{
  "num_hidden_layers": 8,
  "hidden_size": 192,
  "num_attention_heads": 3,
  "num_key_value_heads": 1,
  "head_dim": 64,
  "intermediate_size": 512,
  "vocab_size": 4959,
  "hidden_act": "swiglu",
  "norm": "rmsnorm",
  "norm_place": "pre",
  "norm_eps": 1e-05,
  "positions": "learned",
  "qk_norm": true,
  "attn_scale": 0.125,
  "bias": "none",
  "tie_word_embeddings": false,
  "parallel_block": false,
  "init": "normal",
  "init_std_qkv": 0.0549,
  "init_std_o": 0.0,
  "init_std_up": 0.0549,
  "init_std_down": 0.0,
  "optimizer": "soap_variant",
  "learning_rate": 0.00548,
  "beta1": 0.95,
  "beta2": 0.98,
  "weight_decay": 0.055,
  "lr_head": 0.0103,
  "warmup_steps": 33,
  "schedule": "wsd",
  "decay_fraction": 0.561,
  "decay_shape": "linear",
  "final_lr_fraction": 0.1,
  "batch_tokens": 65536,
  "max_seq_len": 512,
  "doc_mask": false,
  "train_tokens": 208200000,
  "max_steps": 3177,
  "dataset": "wikipedia_en"
}
Each number is 128 + 32 x the weight over its row's rms, rounded and kept within 0 to 255. Layers, rows and columns count from 0. The size above them is the row's rms in percent of the matrix's.

# layer 3 MLP gate, 512x192, rms 0.156, rows 107-141, columns 64-127
size [106  98  97 112  92 116 106 102  94 127  98  97  95  98 103 110  92 116  93 109 102  97  96 107  98 102  98  85 101  98  98  98  98 100  94]
[[ 93 159 109 113 136 159 101 177  87 117 108  60  56  97 164 144 144 122 177 121 107 104 127 117 175 183 148  87 191 127 100 147 112 114  71 118 133 141 109 107 169 138 111 129 157 130 167  56 150  92 123 102 183 116 151 108 167 101 108 119 113 137 118  92]
 [ 92 186 126 124 164 113 132 169 133 148 209 151 125 114  49 113 127 143  66 176 112 167 152 137 138  95 140 148  92 182  65 164  99 126  69  94 132 154  87 105 146 109 120 154 153 128 156 182 108 137 106  69  94 110  85 149 126 148 156  87 155 143 132 105]
 [177  73 118  77 148 133 137 114  80 149 164  95 185 143 130 151 130 178 206 155 145 132  62  89 169  67 163 117 107 124 134 114 131  96  69  94 159  71 179 115 129 123 151  84 136 162  87 115 133 161 110 113 109 104 139 168 116 154 186 131 138 152 158 161]
 [102  64 140  90 154  96  77 123 106 116  72 131  92  74 156 145 149 142 114 145 184 152 174 152 148 154 150 150 138 125 179 142 127 167  83 123 210 176 131 135 116 129 116 113  94 138 143 132  91  48  79 113 108 109 156 138 116  70 147 154 118 144 148 140]
 [109 114 167  99 137 180 160 120  90  65 180 140  82  86  95 173 104  91 152 145 105 103 146 118 187 127 202  80 131  66 181 123  49 100 107 101 116 106 144 134 162 116 174 122 132 185 137 126  50 143 136  98  97  80 128 101 159 125 171  34 132  47 129 128]
 [139 144  99 104 123 173 120 139 113 158  80 191 143  75 180  77 169 132 151 102 174 133 109 170 130 101 154 123 100  92 154 116 186 160 147 107 163 185 153 116 140 131  80  93 100 143 136 188 127  68 120 148 145 179  90  76 153 117 123 174 146 104 114 188]
 [156 139  84 148 173 106 178 168 133 116 163 104 141 166 161 146 155  66 136 122 147 227 138 130 147  98 132 103 185 158 159 157 117 157  94 137 133  88 168 192  99  96 122 164 166 160 137 184 103 164 137 112 126 114  77 195 140  84  99  82 133 143 115 141]
 [169 127 137 128 103 163 159 181 134 165 158 139 178 128 141 144 132 147 100 107 144 169  74 136 176 139 154  90 101 123 185 139 106 109 109 155  99  59 170 174 152  84 144 148 142 118 115 210 107 170 137  78 122  67  74 103 124 119 118  91 102 100  93 117]
 [ 82 100  86 120 175 126 128 138 102 175 131 111  74 126 120 114 116 134 168 108 167 177 140 155 134 111 117 106  98 115 126 146  76 112  86 136 118 111  84 121 175 144 115 188 145 173 103 169 154  47 188 131 126 118  60 112 116 109 131 131 135  67 191 138]
 [133  91 120 101 120 121 117 159 159 163 162  97 151 170 134  87  92 111 141 117 167 161 182 143 129 182 183  94 165 125 166 137 115 120 128 124 147 137 133 125 158 148 130 103  88 103 165 114 156 133 111 131 114 144 123  81 102 172  50 218 102 143 208 107]
 [ 81 138  69 117 172 169 151 169  97 128 107 126 145 108  96  70 150 121 140 142 143 104 101 116 153 136 106 117 131 105  44  82 203 156 161  83 152 132 115 172 145 106 112 116 128  49 155 177 166 108 141 132  78 143 135 106 116 166  92 142 116  77 150 123]
 [123 131 178 133  80  99 170 123 147  87 189 108 174 112 132 118 133 107  89 100 143 183 143 115 156 172 131 202 153 151  96 122 150 133 122 125 122 162 167 181  87 108 133  71  88 181 154 130 113 153 107 123 139 171  98 113 197 137 104  80  59 139 127 168]
 [104 171  92 112 153 139 117 131 154 154 131 105 124 166 100 133 169 120 169 125 177 139 110 160  80 120  78 102 173 119  80 141 118  83 114 108 113 115  52 112 151 158 134 111 160 149 144 136 147 137 164 146 151 143 165  95 123 114  83 187 209 159  95 118]
 [ 70 129 128 126 157 153 145 111  97 154  85 171 151 117  50  90 127 121 135  65 116 157 172  96 132 158 128 121  87 109 110 154 143 133 132 119 105 125 170 155 130  86  83 111 144  72  93 122 185 154  90 123 130 147 156 125  79 168 113 145 152 127  57 145]
 [134 119 115 177 139  97  98 182  95 112 141 207 143 101 136 115  71 134 102 151 110  74 118  98 210  82 119  78 151 142  96 160  96 144 116  68 119 153  81 145  76 115 120 119  47 150 112 100 135  99 144 148 107  99 110 102 139 118 119 131 128 102 148 121]
 [ 64 115 105 136  94 110 199 164 105  55 123 153 132 114 116 108  99  80 177 109 104 168 117  92 167  66 221  92  63  77 118 125  82 138 131  93  76 113 133 102  96 117 143 146 141 156 110 204 129 139 125 132 122 104 167 125 183 189 120  90 102 104 130 108]
 [148  84 121  64 115 113 134 116 141  98 136 153 101  75 141 154  55 135 127 107 134  77 109 101 151 125  87 126  77 158 161  82 127 166 123  88 162 136 103 116 152 126 133 190 121 109  79 125  39 168 178 163  98 141 176 141 108 114 118 164 106 119  77  81]
 [126 126 152  80 115 163  90 109 150  82 115 121 127 150 104 137 124 167 136 127  96 133 123 130 101  80 138 141  87 121 156 119 178 154 132 127 125 116 143 135 108 159 177 131 196 122  88  87 148 154 167 144 130 152 128 114 114 151 138 117  88  77 123 131]
 [171 181  94 139  85 145 103 147 118 153 105 125 122 156 124  61 159 111 118 108 162 128 176 168 106  74 129 101 139 163 118 119 139  80  73  87 164 173  35 118 160 155 101 152 167 142 127 126  97 181  80 143 143 147 158 187 135  75 106 140 175 108 156 127]
 [129 103  94  70  87 115 165 157 165 166 111  64  97 116 122 105  86 171 118 138 173  85 143 116 115 146  98 113 171  79 161 102 152 193 166 143 143 141 121 144 126 119 137 162 117 142 151 170  73 140 116 153  90 125 179  71  99 130 107 174  77 141 107  85]
 [153  87  99 106 115  99 144 157 135 174 244 104 126 193 153 139 122 139  98 204 182 124  73 109 119 147 120 114 145 151 157 136 111  99 174 192 119  94 195 107 153  88  99 152  48 101  90 119 123 128 165 139 111  68 163 110 149 147 149 115 136 117 120 131]
 [145  44 190 164 158 148 113  80  82 109 122  97 111 119 120 104 139 133 103 160 202 111 136  82 151  43 113 134 117 127  79 131 118 107 127  81 170 154  61 158 194 125 151  89 127 109 115 174 127 124 143  79 143 106 108 171 140 132 118  79  96 154 121  74]
 [146 144  78 123 157 168 121  83  94 156 115 135 131 116  70  72 155  95 134  82 117  77 185 168 142 125 144 112 115 167 102 143 114 181 143 158 176 100 119 143 208 120  40  90  88 128 100  90 175  93 134 119 110 126 127 148 105 104 109 139 121  92 107  57]
 [179 114 157  73 145 111  79 175 120 107 155  86  86 115 171 161 148 124 145 155 124 104 140  69 153 121 109 128 119 127 156 120 170 152 121 100 133 104 126  93 117 146 154  40 111 114 132  49 165 158 159 115 120 126 103  74 121 122 180 160 136 136 136 111]
 [112  92 205 145 129 127 132  99 119 114 144 108 127 187 142 145 134 133 157 136 119 113  84 146 173  91 126 120 123 137 157  78 131 125 112  92 153 146  52  95 100 110  84 161 133 204  77 126 135 146 155 112 117 102 148 151 147 203 116  72 148 141  88 163]
 [ 94  91 115 125 145 160 120 153 135 165 230 181 157 177 129 171 107 152 133 115 103 129 133 106 114  98 154 158  84  67 120 175  86 102 111 128  94 149 208  92 112 133 129 105 112  73 153 153 145 161 159 112 136 153  66 164  62 112 144 143 159  77 170 113]
 [100 118 145 157 119 127 146 159 113  99 128 124 150 144  62 163 130  86 125 161 124 178  84  78 100 133 214 101 143 121 183 103 161  81 133 175  94 117 115 113 135  85 224 140 123 167  93 111 102 127  95 126 131 138 116 165 139 118 128 126 137 147 116 160]
 [120 128  67 180  99 162 138  44 125 134  95 121 187  94  92 173 188 153 143 170  84 184 147  87 111 142  83 137 128 166 106 118  33 124  92 115 131 179 159 141 122 112 165 124 122 105  70 116 197  79 120 159 155 142 158 136 129 110 132 145 137  95 107 115]
 [119 169 126 126 146 151 167 166 110  74 174  84 126 130 105 100  94 161 144 103 143 153 111 121 236 154 137 164 116 137 114 123 146 154 124 101 160 114 201 116 212 130 133  89 108 149 146  76  85  89 109 128 176 144 126 175 148 102  66 157 112 129  76  97]
 [ 88 177 138 119 152 125 135 154 119  76 110  97  79 152 129 154  92 154 130 153 206 172  77 148 142 146 151  99 103 131 126 132 101 152 177 123 161  88 143  98 172 131 105 163 114 134 172 165 128 149  96  50 152 141 112 148  94 125 134 137 150 150 105  93]
 [ 90 180 131 148  79 136  99  93 118 167 160 131 141 200 127 139 133 133 155 145 169 175 126 134 108 148 174 173 130 144  70 119 133 122 129  66 194 139 120  69 133 139 136 172 191 210 131 143 189 178 137 150 155 125 131 146 138 102 114 154 125 139 116 128]
 [119 137 159 111  97  69 142 159 154 109 170 112 136 129 174 175 159 140 111 186 164 101 122 161 126 113 147 132 191 127 117 110 162  84  46 103 111 129 174 202 139  87  77  85 100 130  78 130 166 150 109 115  57 184 114 172 171 147 115 161 135 117 118 157]
 [138 166 158 100 169  75  56 171 152 101 131 148 142 116 125 131 127 174 156 177 178  85 181 118 110 162 139 138 137  83 139 112 161 172 112 174 138 154 136 167 109 134 170 167 143 140 183 138 126 179 118 139 172 126 143  64 125 139 157 113 123 165 138 158]
 [ 91  32 135 140 114  66 169 183 126 121 157 112 165 120 151 186 180 102 128 110 114  44 145 132 182 149 142 111 143 149 157  85 108 135 163 176 144 129 134 161 122 178 161 140  92  40 145 152 168 153 136 129 135 145 143 101  91 102 129 111 101 164  90 166]
 [163  98 110  92 106 134  88 131 188  70 103  88 135 131  72 156  26 129 117 148 144  85 108 137 101 128 175 117 149 153 175 160 101 159 117 157 163 211 129 189 195 145 166 158 145  74 190 127 138 200 161 112 143  70 101  69 136 174 148 139 141  62 103 157]]
# layer 3 MLP up, 512x192, rms 0.15, rows 107-141, columns 64-127
size [110  98 100 104 101 105  96 101  97 123  96  92  94 100 104 107  90 108  89 102  98 101  95 100 102  98  96  93  93 103  97 105  98 109  96]
[[182 164 122 124 119 185 202 173  99  72 112 163 121 133 107 169 108 147 137 189 137 138 128 118 218 134  99 143  89 113 164 109 184 150 205  78 159 155  93 124 133 130  90 122 156 146 160 158 109  90 107 141 182 127 182 102 185 157 156 152 100 196  94 109]
 [ 75 115 122 107 188 145 134 158 129 137 158 138 194  87 146 162  88 160  88 122 149 134  89 166 143  94 129 115 138 130 161 173 114 193  49 114 127 149 148 108  96 130 181 130  91 145 107  70 136 128 143  68 124 138 155  80 157 144 119 125 178  96 166  87]
 [ 45 112 133 138 111 168 151 128 164 105 134 158 148 215 108 127  93 156 126 158 151 161 135 117  99 149  74 110 150 146 143 124 158 102  76 116  63 125 125 172  87 171 127 180 128 110  96 160 115 137 107 138  77 109 124 134  99 144 145 166 115 169 120 127]
 [ 96  66 161 139 111 138 133 114 185 140 109 152 150 162 166 128  96 137  67  90 124 128 118 137  70 128 161  94  94 126 140 129 157 194 135 134 134 117 108  95 144 103 174 199 176 142  58 186  98  97  61 105  83 132 110 153  71 127  70 123 166 138 120  95]
 [104 146 132 161 162 155 103 155 112 142 134 100 122 149 157 132 131 105 113  74 177 139 172 176 143 180 140 145 110 182  91 139 171 142 123  94 124  92 151 142 142 128 114 114 179 144  97 113 169 127 173 130 143 199 180  73  95 163  70 125 112  94 130 146]
 [123 151 161 213  81 104  97 155 157 125  97  59 127 131 136 147 109  41 167 147 118 151 115 188  63 115 147 116 106  55  72 131 123 167 122 162 126 187  78 145 139 146 139  64 143 118 151 113 104 161 147 137  98  94 104  98 144 178  67 125 135 142 113 104]
 [104 137 127 148 114 130 114 141 133 180 154 176 105 113 115  72 131 101 108  81 154 165 155  95 184 119  72 174 108  92 127 121 122 133  84 122 118 149 135  77 185 130 146 112 205 123  86 104 132 150 142 121 163 153 105 194 165  80 133  62 113 153 113  92]
 [ 53 124 135 150  91 165 161 153 120 152 113  83 137 149  92 152 147  84  85 138 149 182 159 170 160 118  61 132 133  82  84 155 122 136 148 136 167 165 172 110 161 186 157 125 125 164 105  81 134  71 144  57  63 199 102 143 105 142 133 140 158 108 104 133]
 [ 94  93 153 210 179 133 139 170 131 179 128 166 166 169 116 120 131 157  93 167 118 109 160 121  79  85 123 158 139  49  96 110 118 114 158 150 114 147 116 103  93 120  62 120  66 106 125  78 182 177 187  99 174 182 107 157 107 120 158 158 129 166  60 143]
 [167 116 176  93 142 153 147 107 102  90 190 104 165 104 107  46 123  88 114 106 119 165 190 105 141  98 129 137 119 166  82  91 144 148 133 119 143 177  96 173 103  98 104 197  92  84 147 126 129 121 157 134 125 173  93 141 131 109 141 124  68 119 147 153]
 [189  69 207  96 107 108 141  94 157 135  60 144 130 120  95  88 123 113 111 129 114 160 128 108  94 158 156  74 143 159  74  92 122 153 140 119 125 197 123 147 110 164  85 135  89 157 154  81 133 126  90 145 166 187  92  81 137  90  66 157 166 180 104 129]
 [ 98 106 125 146 155 190 115  93 102 182 147  69  88 130 124 159 165 112 136 148 153 131 135 114 125  55  70  98  87 147 104 136 126  78 130  50 135 142 103 130  99 171 156 137 129 150 129  72 198 142  60 143 129 105 137 135 135 141  92 102 167  99  54 118]
 [144 104 144 117 219 152  80 124  75 116 184  80 156 171 149 158  98 139 139 106 131  99 135 116 135 128  97 114 158 134 133  97 152 118 110 108 140 112 144 141 135  83 103 116 119 139 184 109 122  99 144 144 162 183  84  79 167 151  97  67 143 136 149 117]
 [ 98 159 139 115 137 165 184 170 100 113  90  57 109 139 169 174 109  86 138 103 122 111 134 147 126 130 108  85 198 153 125 146 152  84 147 110 128  68 129 114 188 158 143 108 178 140 171 165  84 138 208 160 152  97 209 206 201 158  88 119 135  97  79 144]
 [141 172 144 142 143 229 182 123 115 161 108  69 104 102 135 150 152 180  88 140 144 142 123 181  89 201 102 175 135 118 140 100 159 149 107 208 148 114 173 124 132 167 104 135 126 144 101 148 155 220 125 131 118 177 112 186 115 188 147 101 147 147 128 143]
 [123 130 169 152 197  99 101  85  90 105  99 137 169 138 114 106 149 168 104 140 110 150 120 141  93 184 117 141 181 161 122 157 102  96 156 109 150 120 131 145 101 106 147  71  93 163 174 116 117 162 116  98  94  97  92 107 119 141 134 101 113 105 125 162]
 [126 110 157 133 112 136 119 128 149 105 151 195  78 181 180 115  99 115 139 209 153 136 121 100 130 104  82 106 151 132 158 130 169 146  85  44 112 163  79 183 157 222 108 116  94 186 176 163 146 125  98  82 146 167 170 131 122 140 183 114  89 125 122 121]
 [127 174 102 120 108  88 166 126  77 165 119 149 149 121 139 126 136 133 108 122 138 134 126  93 122  77 151  85 144 115  98 115 159 167  82 146  84 123 106 164 120 151 125 193  84 221 181 100 146  90 195 145 124 155 125  44 181 105 117 126  76 157  65 134]
 [ 80 111 153 122 114 133 102 102 111 161 140 125 127 139 168 103 192 173  99 105  91 146 128 138 162 154 185  96  98 112 107 109 150 177 110 122 130 130 204 102  76 172 127 120 161 107  97 137 175 106 155 120 160 103  72 145 100 131 130 107  80 101 192 182]
 [ 94  90 131 159  76 122  78 151 153 115 191 103 128 166 161 135 171 102  80 173 120 109 130 107 120 150 127 175 125 134 102 113 137  97  98 104  91 149 188 146 159 118  70 165 138 129 150 110 127 106 101  54 123 113 135  86  75 122 186 116 116 121 158 118]
 [145  71 117 116 141 188 163 123 102 174 149 148 136 122  31 154 108 151 158 133 115  79 181 163 167 145 209 153 162 158 140 170 130 198 130  98 127 146 157 148 136 178 174 165  97 164 127 120 139 105 156 133 125 128  93 146 132 134  76 160 140 194 124 150]
 [101 139 123  93  94 151 148 127 153 117 125 113 106 168 157 150 100  54 169  79 126 105 128 140 158 142 120 127 216  85 101 102 198 109 109 183 147 107 224 155 183 146  87 131 141 123 169 159 116 100 118  93 126 130 132 112 106 123 125 169 123 131 122  88]
 [ 95 116 102  83  96 113 129 130 125 111 119  82 133  99 112 130 153 174 133 110 122 151 109 105 129  93 104  92 147 155 114 132 170 210 187 137 135 170 152 108 149 168 152 134 101 140 129 142 137 169 155 122 131 157 161 178  92 137 162 133  87 153 116 143]
 [185 112 191 112  97 141 141 163 150 182 167 166 128 153 118 149 145 149 108 180 140 121 138 171 176 140  87 124 177 136 174 117  98 148  97 141 121 132 114  96  80 137 130 119 139 123 113 141 116  83 143  79 155 119  95  99 110 129  89 126  80  44 132 152]
 [131 118 145 118  76 114 232 121 206 120 127  98 137 116 158  95 171 103 160 118 134 137 140 139 108 112  81 126 101 110 109 146 109 123 144  83 122 129 224 115 173 133  92 106 136 168 124  96 194  96  89 135 159  98 114 194 171 129 106 105  69 179 185  74]
 [105 134 111 156 211 107 153 157  39 121 138 176 183  95  83 133 163  90 116 138 140 134 121 151  58 113 115 165 103  92 126 120 151 146 143 169  84 153  99 183 110  79 125 149 148 159 106 100  69 161  66 109 130 138 114 173 104 119 143 113 192 136 127 140]
 [130 136 146  52 122 108 146 128 101 127 123 113  84 157 142 111 133 137 204 111 137 114 118 150  97 126 106 165 110 191  86  84 122 125 162 143 144 100 125 159 154 157 142  77 130 173 171  77 124 193 129 109 145 103 147 177 117 103 145 165 108 147 150 104]
 [ 91 122 132 197 150  99 165  65 131 149 170 111 126 122  83 136 169 117 132 150  95 132  87 119  96 174 117 139  93 144  94 125  94 112 141  93 132 108 141  63 160 132 119 132 134 153 133 162 122 116  77 114 167 142 188 158 139 118 141 131 125 159 188 147]
 [124 127  79 120 168 176 116 131 148 139  84 183 123 169 117 178 190 129 127 120 128 124 125  99  73 128 145  85 137 136 175 134 175 155 147 160 104 166 151 189 133  76 112 166 136 109 102  80  90  86 192 160  72 126 104 215 108  98 120 163 173 134  39 197]
 [111 155  88  79 138 119 133 129 147  84 158 119 117 111  94 115 139 114  96 131  80 123 131 115 157  94 132 119  96  93 119 122 166  95 177 151 122 143 138 154 151 113 116 109 130 109  91 138 163 102  90 117 159 132 200 141 106 169 130  92 166  99 156 107]
 [160 129 107 156  75 128 129  89 162 138 140  62  80 111 152  89  95 120 185  99 109 108 148  78 103 147 157 130 149 189 145 160 204 116 118 143 169 130 110 120 119 143 124  56 102  85 127 155 125 148 147 198 108  79 122 120 146 186  90 126 163 181 146 129]
 [160  89 110 149 199 119 135 154 171 104 148 114 120 121  98 152 102 165 141 125 115 116 103 134 121 184 173 106  88 138 186 117 122 136 191 137  99  74  76  82 133 128 176 110 130 164 147 166 153 116  86 138 120 118 134 112 198  74 111 102 104  51 128 140]
 [102 155 125  86 162 192 126 152 115 124  76 121 152 140 186 102 125 136 158 100 140 157 125 106 143 118  69 133 110 162 185 155 119 134 183 163 182 223 134 125 126 140 116  47 146  85 156 172 134 120 132 112 180 130 113 140 163  84 118 130  91 141 171 132]
 [106  70 172 134 198 117 120 172 134 116 112 112 176 122 182 141 130 162  86 102 188 121 129 174 144 151 165 124 186  94 104 127 104 172 138 173 124 177 190  77 123 113 159  79 121  72 142 177 131  87 133  75 130 137 102 105 122 160  91 122 151  83 141 167]
 [183 117 151  88 137 154  97 127 142  85 137 125 110 133 159  79 127 173 110 131 188 108 129 148  51 136 148  98 112 135 136 132 104 171 142 176 121 116 123 156 178 145 107 131 129 143 137 186 126 123 131 102  93 115 162 113  58 108 120 159 133  84  79 151]]
# layer 3 MLP down (transposed), 512x192, rms 0.137, rows 107-141, columns 64-127
size [107 106 101 101 102 102 106 103 100 104 100 100  94 100 104 107  94 100  97 103  97 101  96 104 100  96 100  85 101  99  98 103 101 106 103]
[[163  88  86 126  66 115 112 149 131 146 128 188  94 117 131 144  65  77 139  36 121 172 116 133 171 113  97 198  93 198 178  42 142  91 121 150 120 173 160  85 141 107 137 123 114  46  57  93 122  93 127 142 142 130 136 205 152  81 154 124  46 109 123 114]
 [127 136  70 129  55 147 147 103 129 184 191  99 104 121 144  84 155  98 108 100 109 148 193 100 155  94 106 100 113 137 162 143 130 154  94 118  80 179 109 216 139  98 158 150 135 119 133 132 131 139  96 101 146 141 133 112 126  84  87 130 118 121 115  95]
 [144 163 113 130  83 136  68  87 140  90 116  64 131 142 118 194 138 113 130  73 114 136  91 155 145 105 119 135 162 105 109 155 117 126 127  96 130 145 122 103  77  95 117  89 113  88 136 134 133 145 105 145 149 112 117 112 188 166 153 200 134 113 154  89]
 [145 127 135 147 100 137 184 153 142 138 115 140 151 105 126  84 128  93 101 108 121 166 214 132 152 108 127 129  26 119 144  99 147 161 119 111  68 124 123  77 100 155 134  96  97  87  98 127 155 119 127 114 108 112 163 142 115  52 157 132  79  87 140  82]
 [172 159  94 104 125 137 168 112 110 166 145 112 132 133 100 222 164 127 145 122  99 142 183  94 163 125 104  76 113 155 128 100 142  91 159 157 153 117 149 136 176 155 125  81 119  97 160  95 109 171 161 155 126 119 146 104 143  75 109  95  90  52 157 108]
 [104 119 134 175 139  82 151 144 111 138  98  91 110 113  81 147  64 193 113 124 137 139 175 125 107 122 111  94 107 148  92 116 157 188 156 157 161 166 163 133 177 128 172 117 133 134 137 125 110 105 103 185 112 130  90  82 126 129 126 104 148  72 124 127]
 [145 126 174 119 207  87 155 147 124  78  64  67 120 164 191 118  96 120 111 129 165 121  97 153 109  75 203 133 126  88  94 130 118  99 154 126 180 137 122 119 142 123 126 104 132 172 144 117 109 115  61  69 128 177  89 145 135 102 154 134 101  65 126 130]
 [139 140  97  84  97  87 190 100 154  84 121  57 114 126 136 133 157 130 121 149 158 101 154  78 157 141 173  47 158 171 129  68 117 152 177 112 116  62 157 174 180 108 137 156 105 126 117 166 156 124 159 128 126  95 102 198 157 116 135  99  76 131 141 133]
 [147  88 119 151 139 187 211 173 132 167 139 138 128 171 116 122 110 179 113 174 133 112 145 101 121 112 154  39 131  71  91 145 162 125 119 103 102 105  73 105 158 177 205  95 108 138 121 160 124 185 143 181 141 115  65 141  80 152 121 132 107 120 162  86]
 [141  93 164 131 116 120  90 108 138 122  91 148  80 183 121 115 129 153  90 151 108 133 122 146 111 176 153 143 124 130 157 125 147 124 168 144 163 173 187 127 155 139  83  89  87 118 113  55 139 170 170 141 144 122 117 164 173 158 199 122  99 151 127 144]
 [112  66 108  99 136  63 129 157 173 167 131  86 132 116 154 128  42  96 137 155  89 125 105  96 153 169 141 115 100 138 132 139  88  90 122 143 141 132 163 154 177 132 132 113  94 170 167 140 136 108  59 183 123 111 114  92 179 117 129  89 119 164 128 143]
 [142  79  89 142 193 129 113 132 117 130 131 111 137 102 121 154  90 131 142  95 157  79 117  60 143 105 123  66  73 100  90 184  84 147 165 131 113 191 165 129 109 166 165 136 117 128 137 120 136  89 183 139 106 104  78  88  54 126  94 147 180 122 136 151]
 [138 101 160 121 119 112 183 112 109 194 162  27 117 118 116 121  96 145 100 120 181 111  93 123 139 134 123  78 188 113 160  97 145 132 106 141 172 131 126 157 151 117 142  94 189 118 110 136 165 160 171 112  96 163  74 142 148 122 126 111 128 114 139 136]
 [117 129 182 163 108 144  85 110 107 159 121 103 117  63 135 139  95 139 188 110 117 129 107 122 111 114 137 113 112  74 183 135  48 108 149 100 139 136 125 120  61 118 155  91 133  79 128 109 103  95 130 160  93 185 126 221 149  98 156 123 136 105 127 142]
 [100  96 120  90 143 147 251  91 116  71 106 116  97 132 126 115 127 112 148 169 159 110 152 149 122 176 132  86  91 141 124 129 163 147 124  99 113 142 164 129 112 145 138 103  99 108 130 171  44 117 171 156 125 122 179 107 134 197  85 138  80  98 123 121]
 [134 169  87 177 165 105 106 115 158 109 116 118 152  99 112  96  67 118  95  87 134 119 159 156 109 125  85 150  74 150 131 166 129  63  90 167 108 127  77 102 141 140 125 118  77 148 132 150  90 120 103 158 144  91 143 124 140 107 188 186 133 141  91 151]
 [137  59 149 157 162 146 112  98  99 168 193  95 151  75 146  85 104 149 153  89 112 108 109 152 163  98 122  82 109  81 107 104 109 119  87 110 168  53 170 107 150 106 103 190 102 108 173 172 159 104 143 153 113  88 126  99 169 152 145 140 131 129 148  58]
 [153 102 120 104 157 159 138 143 192 119 180 112  81  63 125 174 128 103 132 100  86 123 154 203 145 142 115 149  79 121 123 121 105  86 109  62 134  71  67 119 144 132 132 169 169 135 135 168  66  94 114 139 124 163 200 129 104 160  82 143 164 115 120 147]
 [154  93 112  72  83 126 137 108 123 152 133 146 143  57 159 163 158 165 124 159 112  81 129 114 144 205 170  91 117 165 125  70  97 157  97  61 125 110 179 186  93 154  61 127  97 155 121 151 109 102  89 166 143  63  94  63  97 172 119 125  71  56 108 128]
 [152 146 164 163 103 170 103 140 147 122 107 134 144  74 147 161 156 174 114 157 154 185 116 137 132 150 156 154 122  92  57 106 114  95  92 103  92 100  83 118  92 109 116 145 140 155 175 142 143 145 138 136  82 120 137 113 120 144 102  53 126 120 115 140]
 [ 74 134 145 125 167 152 105 138 150 206 134  82 122 130 142 143 153 135 140 164 119 144  79 105 151  68 132  76  90 101  89 127 142 165 155 133 132 131 170 101 169 164  66  87 128 138 110 146 129 121 122  93 114  79  95 160 187 128 145 115 120  82 171  77]
 [116 151 104  41 171 138 110  67 169  92 161 118 116 142 199 142 154  96  77 120 163 133 137  99 121 127 102 153  69 174 166  75 133 162 153 156 143 131 192 204 135 159 124  90 110 164 138 138 134 144 176 195 145 165 134 108 164 179 108 107 122 118 104 120]
 [ 43 132 152 156 120 135  70 181 202  99 120 129 133 103 101 127 116 195 155 106 118 132 109  87 130 125 108 147 188  96 122 159 138 101 118 149 129  87 123  99 128 154 190 102 201 144 120 217 123 102  85 161 165 117  95 118 115 145 143 143 122 166 107 196]
 [ 82 116 138 130 130 101 149 115 129 112  38 130 158  64  82 137  40 143 157  93 105 149 134 126 142 118 149 138  77  58  86 172 137 111 147 147 158 121 104 125 177 172 145 153 101 196  82 136 158 132 145  89 152 138 115 112 105 103 121 186 140 184 159 139]
 [ 95  81 127  82  74 122 150  96 169 170 104 136 175 118 159 172 126 157 173 115 174 154 121 158 117  88 124 124 117  69 159 180 107 106  94 118 148 163 144 106 121  37  74 110 172 137 142 112 121 162 133 174 111 117  87 117  84 140 142  92  64 172 169  73]
 [121 155 137 104 168 129  90 131 117 163 165  75 126 137 162 121 158 111  76 111 128  66 130 154 116 166 125 136 133 173  71 125 127 134  75 104  89 119 119 110 124 118  99 115 155 155 118 190  97 110 111 121 111 145 172 148 143 167  71 125 153 131  90 139]
 [192 105 123  97 122 109 123 135 122 155 126 105 151 124 129 122 139 117 134 147 214 106 181 150 126 146  75 164 108 137 106 126 106  86 131 115 140  24 185 144 140 114  48 160 144  86 141 143 104 113 100 137 180 130 133 112 106 143 117 110 134 109  34  91]
 [142 156 169 106 188 168  95 119  99 134 119  66 147 107 156 128 106 211  69  73 113 117 139 138 197 100 137 114 143 125 163 129 119 140  89 145 163 115 107 148 122 148  83 150 101 170 190 123 210 143 104 132 142  68  74 104 146  98 156 145  92 122 133  74]
 [ 85  75 135 157 142 145 158 158 144 126 113 116  94  99 105 206 129 134 144 152 129 130 126 115 126 125 140 111 178 131 139 136 113 129 214 169 144 101 152 106 139 143 110  51  96  94 143  87 144 125 143 112 121 142  76 116 196 110 171  87 162 129 137 114]
 [125 170 137 162 196 135 200 133  31 189 139 133 125 147 146 161  84 125 132 155 162 117 100 129 123 123 119  70 103  56 109 174 103 127 136 174 152 126  81 194 156 143 157 165  85 143 112  70 161 152 118  92 155 133 101  55 143 135  93 105 172 164 138 107]
 [217  66 136 156 135 153  91 101 133 122 140 132 116 141 146  74 149 128 169  84 126 104 138 120 107 122 124 102 131 147 137 174 142 175 137  95 135  84 180 159 163 119 107 133  82 127 158 187  30  93 144 159 130 141 123 129 174 165  65  88 161 122  81 126]
 [ 69 195 156 108  98 175 118 161  82 124 111 160 105 131 149 160 156 107  95 144 105 108 115 107 135 104 100 106 134  88  75 209 114 113  94 143 137 111  87 156 140 136 125  69 163  61 113 106 123 135 141 119 155 106  89  40 117 137 111 144 177 158  69 145]
 [188 149 126 119 181 133 178 116 177 134  78 139 156 181 131 114 119 130 166 101  96  88 148 115 131  81  77 172 164 144 148 136  70 126 106  51  95 133 141  70 107 164 126 138 173 106  97 159 121 113 133 103  86 141 138 144 107 106 130 112 135  80 119  89]
 [ 99 172 145  91 104 139 143 129 124 107 131  70 161 183  63 172 162 125 157 122 103  44 137 115 173 119 154  92 149 131 187 125 170 144 141  74 152  50  79 180 123 137 153 165 149 152 119 102  97 152  35 106 113 128 111  87 133 100 171  94  89 148 100 163]
 [ 85 135 120 175 153  54  86 121  92 122 132 121 141 107  80 147 104 103 129 104 118 123 125 145 147 117 147 107 140 109  88 142 101 158  92  74 172 104 102 106 100 149 134 134 116 160 113  70 112  80  68 115 151 180 138 162  82 106 163 166  90 161 115 190]]